Each number is 128 + 32 x the weight over the matrix's rms, rounded and kept within 0 to 255. Layers, rows and columns count from 0. Numbers have three digits each.

# up: layer 7 MLP up, 768x192, rms 0.313, rows 570-586, columns 0-191
# down: layer 7 MLP down (transposed), 768x192, rms 0.239, rows 570-585, columns 0-191
up570:159170132117175138131125070063164158148138151155150118157163103119136132133168177103117131132134188151145143131135156105129127078138135061183136110152140142104111128122137160112129109128114153173142126134152108116144059127142138101172118149103113187110117166088185146083121083164150131189181079113135039138129135100111130144120146149101137098120167127118138111167125106098144150118162102151205103096114124078111112135144103104140110131145154103136096082162056098132096136147129143107121099142112130157158130130128124118095136165125121099159096189179090092092235118046137098167
down570:114094115121126098157089146159135146160168161109139149150129136154102146159071125129139120109149138085067099163083129168077114142170131169130146144120085142104172145129127089130136101131124180116136163064148128134127118120108156110177149102088147198142112112198168164175140133140082081138134130095133164120111122113076093143113101113147115144104136134105095108128135170211153132162104156166090141115172159097124159127208053125114098121109125140168165147098179110127148122114147152125129090120053152077154104144107152122096096053156201151083164164143135121096097180121180069105
up571:127111143118137137101163158148132091155130141142107131129118153108128134137172140186082133140137122097082167155116126138081141075178164097154122107111074083146112115126122151152124118065137098118114122160158113191180154123115103149109128137149136098127153114118141154116110131106150134161154105084105136160118116109123144141123141071094172154084169155132100152147085134134109145142155134146096074102090123165123140141098142146109100128112119154152159111145144051137169140129108104159107143123173156136099138161131175143128141103120079123135103119113141133106105105101107153141
down571:160101127052179098117173123095127081146095097163168073107137152192095071143048128135099121130126080133094109130218091128131114176075147142117177159147162142173104127103093125122147141128124168174078112125139171103129074101170134120140129115138139159099168112120116100154148153078126090073160123171129118077138122174184107155166128164142102120142133169171103142176137123119098193136149090149105172128092079138138106129144079134169098136130116151154112055102154153123105061140183107152109156079137119114067198079128108129184095149170102138162136114085126164093148105129153169070
up572:072078100145113112144170153091144049164122124185174145153088094123162134169131149168056156143201116134119060098118187153113082149136108132123127143152061135131075084134113213117140149071176071083175136111135187127187141107138067181054098104125153130138102103135145126112178146087186138183102186109140125156122128107116131183101119083098172149088170139199128146157173198150140121164122120122149150145105176149105118105124164137114130146098095124081137097139165163111114125145139107102100130143128166205089153039147095147109154124136104125168073114132171109102102080132135091161
down572:138125145063128116121090125081169142164128108123124145128079121068071134125116091116124132099120134105096083154112105104123098146112098162093118137106121121149114129108156139123165112083114099095118157080106119073114187074144104130049068101149156161065168085146134137133140125106095103118144148125147108158129096123187173143097136106053129089139084165143164154063119115127116089128127115098137140106129124155141128128129096095108127178168109119064114088131116176177144072102085126098118146140127165143189146069126112089123111141155101170166142137119103126070159150108123153175
up573:106074125139150124075145139124132141171096097154105149147130088118145167183155120131142173130114158152132164117135138151118107138092145156128110089103140127124144108148092156124130171148153113107184083157124152129153120084094122063115158119146135124138137095128111115053093162089100138160096097124095123118202144126141147164115118124179158090111136090148122160160140173117146087124155086128071168086158121105135098100144142180113076134099146101137096146138090153183104100106150134130113147140148110136142075133116111188112084128143173138143134115101138114129100135107118117166
down573:182128133110187086114141142105161139088092112139169141135135122137132083148090095123108134094116146142145170144137132130116141150165211140121160105125131115129142128120092092103144116177124138122103138172159105159114086138128129161134124205091123142141151155104173135152133134179095149124132099129172081148133121128114159105136163185120133177100135182150155107083152153130161117106144143138176074149120131143120173138215092091097100162120151188105169151174181112108117192072144127099077154095127114086118160106091118115158134105174111135117131181150121168161136122122114087115
up574:076077171130126143102156095135158159145113156101091063081172147118109164140056200149127117086131164104192167134133124096102093112099162131147098132171154146145122141126149090135109124117078133170187085143212090124111094124106115173153111109149173147084107127167134183066105154121107162088162140134097112174149134117135127164137108101146142067093135053123117094202154143108109049129080106108128142094088101184146121103113122148117110112085119158168130142088176136087137176156121187114113073141080150097121103147172085108103163191125158127143123104114070165143179135089117094129
down574:083152066145161096116153063098108125151084091111131096132133100159135059147118116144121101117185094093084119102091093145154113120126146089071141173112082169069100111135079077141126064094142107081105144151128115195143161098151141095141144053080139110124092116110117137165170155078101155122088089152141149112141147131093173172241168084148130118157151141100143133174159153094141147073142171122122104111132105075109091163092116095108168084125185138124132138156164075118105122136144107130136148097127135077138091129077126153178166139185136135108137102176155143148133145094135111093
up575:119120125148192136131126155086079129145122147181208158143132135138125079133077101183125123108185196105177150144090176095081120150100131108103179115202094170092081100144091097167153091149160100122106110139163142107131133134125116106097087119108133135161112141131139161116105155052127111159061194133143173134198162111132089177103134086092113084154133132098106111140098115120116119123154111086143178077069164150197142082148157113175165099090133134084121160106132110055177106188142167117147059122157109111172142128161147142144115162062161172097125100084135110101134100101128119127
down575:064195117116135110092165102152050116118097169160183175105105109160123144135146143101115104086098137176109155158094160080148111164087131132100110117038118077106062135129147146145080160152153184078166208113132076123115131164062161090116174130114136146120068171133118131107129172120155105171118208140122165137143100102148057126091114106080109115144095148119170125140142160114096115163133125058080140091122128148102126081142109094136127145214101169119152111163110160109108118130158165189144173132155144087152228125099160094133124140126141110148089113141127097164194174061089128108
up576:158127141137126167105153151079160143152088060129127152132114160137127128129118082136134061131128109078165177145163107076149179134181176132141154114052138126188113115102100137131127120119102147152195140119117127109153085124152097156146116155093185228128132146155188125084079166111145129093174119140101125069087171172070111164174197110118126073158154105165145115127146146088125140178120123108134096117184123112102146088136137130096153129187121108116107148147166122157117121137082081156141107158151157097171100155121105176116223140143139098077062113118107174087209093119166079125
down576:142114137118192124137152125138088137138142126136144134134092183127151102102125097156163119208117152139092099144120113146119073064093150112146087122102089152109146101131152119137131146146105153166103159136127098105118146099110144131172093166093142131142144114090146148136132143133154104160133163155162155142142124130173126143131121140146112126133136151125130158119153160145130143141176091141079125123107152115146077149141074160171144124091085128119101108112164165090153123144124118130125155152131079124092110140070137117140116091191090105149148090190111132095130140149138141093
up577:070128168048090134098066105136176129127138176100165153145170120167187138179162111137124138000103111167159105108149172179165161179126127072112129147140153146115122198175087106103068200126098142134123068169107199115122114119149065099062176156154090140118166177108155132082138189151144161243103120113171180155201115148112131121146138155171116068186139143177016131141111149136088099095184113156152139151106044099113156146093129157080135097119108098106125073048149131132089086111159110156044146106119122085125142140142132091105098145128140138113163102075152170108171182128078064146
down577:143204119189140185097126161193130119148112092126155179075126101102151135169160103106150091078112151176142077110121201128170126114157100105133155141078133139154065184128127057081096114117123162114107119164171154162069176125098121099099135126089199093186122136125099088097122152182043099176128087199138118128163191141140165107076133138176131151142112175081156180023116169014148140180159125113105129181090128111090125150137167129105065124028138082113141069103151137166106104131172140103157159145103147120109192154175234040127112141128170177113138089131117090169158114146145089146
up578:094047155150090145188072092099211137102121136111163144087161141203166134101122144158142094142145109106097122130095101064099066175034035099126140139134152135099157146157165158101105175131074150106206075091157158126179133154151117189127129121151127158134071069126125128094173179133107180183132096090100130117146186121140132221131093110086134102135151093158075072118139093119208070112140191086189175158173111090156181082134107117157109141094154100123166139191094172097111164206125143119073137082102074197111152168131133151141135105123129131119061097174116077071122072095124108174
down578:139086165162066079111121155132126115160069112086103126139109126121170126127108144118112162114124118128122149085090123117128127082122150103120134140129118094115122135147106118106123152139135043125157103108084109160099186104094137139130156114111173153092067142116087080143165140123143113114165142134124143174150138113103082129142133134094118098176127157141114136139085172115193126108085105144107127173156135147153071145109125134100098146161149142099140154128129078169103125193107095136116165105123157174135147183035137120104150133143127132091086138187106134163108153113114073159
up579:100083090102138173150189094159127139064093048211155131140139167165127041070089077096019174077138164105071031099069215126144138139117224146172118070097047132153210080088155160120067111135144036137131119172136142077163152167177122117104188204095149210119119094129094071166143108074151111061067102060149114132123109139163152080125150124127094128175130089110075123212155229130112136118230060104109153111163121155130106107109249139187064160107200132101060124093142053167133151147133198139116150130120118144080118113147148163106136132129166149099067123167117110131136140040121092046
down579:121098184130152136122164105101155118108103099125166115088095186160109115129086098127141105116168069138066141077109106138185099113099151090111092149061091132106175158160177116131091124110128139130121144182139141064085146153086090103129126171088147132112177107111119125165108098128109176106117137124072077146133144141156118134138151164149135116130138107080154166138108179161130124110184113110100183159159167113147088133093165078150146152120111156112099135132144082123066106118075207105094134152091190084081123151136109112166141111123113171092106175149176080130118111083152075117
up580:154096139185081140125169110063089131130152084156116142110134097183144146081154155113173148118154098158111083118187164157122192187101131143108111134116115118145101098077178157076153125093194085141121148148101137113212072148127171137124085190239150182118109031070180154104141164103140027071137126103103117105086130135143151141100179139122185146112120202119166063175141161138154162103238172108133118140169071109147107067074249122136102146114106120096143111129135134077137055148138055117112164139069112186125079124122154159161178152138147112088111132104106151080169089088147131075
down580:100135123131122077144095094201106086110117166114142108111107101166156174134099105138094092110034122135118181121116136126121132141077078138093167118130136163099112121087116149090123073092107088064124128138135133113138128213151147078151110068152034137142158075104137177123065110142151100170149159138126045165137116140170106120095083139114125204133164169122086186033197140183120064092132029198131200113115150169118137160112168118139119149172126169184154171123123170151106150108126078134138137131089170164108107106126051096076168162148046155179137114117171152121082171076149115175
up581:094095105119064146131146125145149139032129141092138171132135168124149104124096139188102136152140173128086115132103130145127078160137089088124153162153110129154109089129114094134100116151078153109196137136183120134138107126135125158168098141128163094158136120121092108167105175106097063091090180119150090162142131129122172155125072100156142128175133111105116116120144123127059139129118115068181150148113115110148083134118159141137102099197113110093095131121121132128143118147123096098096129111179114167139153150125150104097122183165131148114130194116108160155075095166101114154
down581:138158126182179087153182087166218138079173114117138132119160158182155129213149173083112113055092185139155141111124136126094059099089126092092125120123181153107196107183069122089129109152095111150162087175139131139133139071118135084160095121150130101167147121124082092120111108095144115113183096166175099158156142175120126161170102169148097079209122152178146108112113088060165147088146116167161159091114182179187144113141124107150115082136150070144086145118148194170082134159083114068176161117105140097143093131112114088127140104072150135066134110106172123149138165109075102149
up582:139123124079087091122134128121150160142165129106138103141104078100126142081119118148120119159112106171138106130156108107138089183127147115148122151128097157171157151131171137115146181179123207097175112097144111091138064138130109139183166119118122128129194149068118066056114082179111123167133121068162044155190106149117155160090123123145139099159185156083134115120171162123071103163165105164099142162108167138066129100122150121144125149118136161135124157080112160139135174171063129105147128103161154108147146114097164114152132071133105152154092184082100085106082145104093146129
down582:109119070142104167123143100140082074080122142135136115122111153223154076150167132139167125093173187097082181138076061082207186172111136160171098100135089092122133152174123109136126112086162110155071095128086134141125135110114130140097197146166133129125172154109172138115143136130102137097125120115112132091107097170154199121100122127176121162122202128097059107134095145118099152143136112144125152133067085136170186095113191146099106138161121152137135154169118153135093078163143110096128128131117116097115161081135082122152128164089130094151150116214088131125124189136134147095
up583:092142120146100139123120135121049092150091150077112102181151129100117039116097127120141111113130125161165134098095127180122144181151127120158169124088129118133160130125134119132112134094120156163083076138090114122123160145168107146125130124129112145093150103140095069104121151119115133157142133139099160097187181131159129120149051128140150135079130141102056133155116145090118115104156103156118158132185063099135081089101112104078115120126137093150132120165130142098119091145062112158127097113134109134121160167162162087076110084118072120145155185053188191138093105176092121155
down583:140087119157108158151154110121104146152113144080160066119110078162113097176135165141154170130138084152141096125154055110141161125100121098164088120124155096113120113149123179160181108133149085076133099115127081118145187088101137108151130175083108151162135126092175157132100107093126122135140099105087115193179111065159084125138088131105086143162133154069112059158154116072122056069152118056118086102123139117146122143067148170139163153159122116158153147159133154164122128033171146132119078159141114223203109128108100107041123050117134092120190154095083176139084113134155150157
up584:104159128140109101148129093128094088148193154115128127135118116137096170105134139157081105156083154094063176119155209154128132079143155140168118087129100106138114121116061180112172146135129142121149120138154109166094117148116123160107070088098123117137117139102166106172159139105109116127105150078132164100103107120114135139169184092134133113127110178134120115109110134100128163129135137152175117141136138151172148151102126128107142135080141152139113177135154099103154087089121124199110098138123158082123125130153118123134114105125163079106069118070165103108098110138124158150
down584:115170140108131124129111126192147128154160116137154165163145140139158114145125108136080147103108102148152167152120106158118063108093111136095143129105061087095188138114085085167151171179136138116163098123110127118121162124159098109118118134133141071134160080096099144158093118139100170083127121122133146099159119129161170136083115081135177092117182139076164157134119115123053164171168132146124125127126167155113112123138123191193158100141120112155095165094124153134039120157174119076134180095122167129137184122166112078161141123137117152124143123121172123115111131131183143140
up585:102131107133113114086095092080147150109182167148181137090141148115141123095110107134065118127167117104140154093166145189121159093155131137103111140126151141136149087092056052145167106098147096181148109051160086141187132035110192113105125113146122122118100107095151119199116118078131132107163109126122149125146142194148102140102134126153154139146081118071171180078070130124135092112116124182097137094119095119090091118118090121177148130171188133133132161091167133135146091128111098105067140121122132153110126183111202135105070109122132146118200152133104168140127100140164141131
down585:142176124151157145159146172123122177171191165136207103150134157166161145155096085097119180149174103120146086099120096061109127151177054114151125073092119118134160170106121106117156090151123100149085086077089130145147151135104119152085158133091075127074166149144123118137127115139109110088149072112120120168155098097146120198128136176117081064112126089096079101100109051137190129142094118130161109182133182141149112141172057142043116151168079177124111153202169133156100129080168147130117083116136115077144107102154172131131086172098148096076125112155153082073091098077117067086
up586:116116084164109122110143089153133119160121140077075101197169089160141122091125096138055072150131101127184072082104114102129167114187135100172090163164090007141141084123114138121142085099135146174129070129044148138100144135149107114163076087072171122115079126105095183162175156142076105150046125161144156113103168147158135046141146144196147155147109115166157098103116132124018255113143080150174111098173074132091123217092205083131042116133158114086083100107118154147103137177106089183213182137113150175136117086172175176075158092168138159061144115147111184089085103152084200115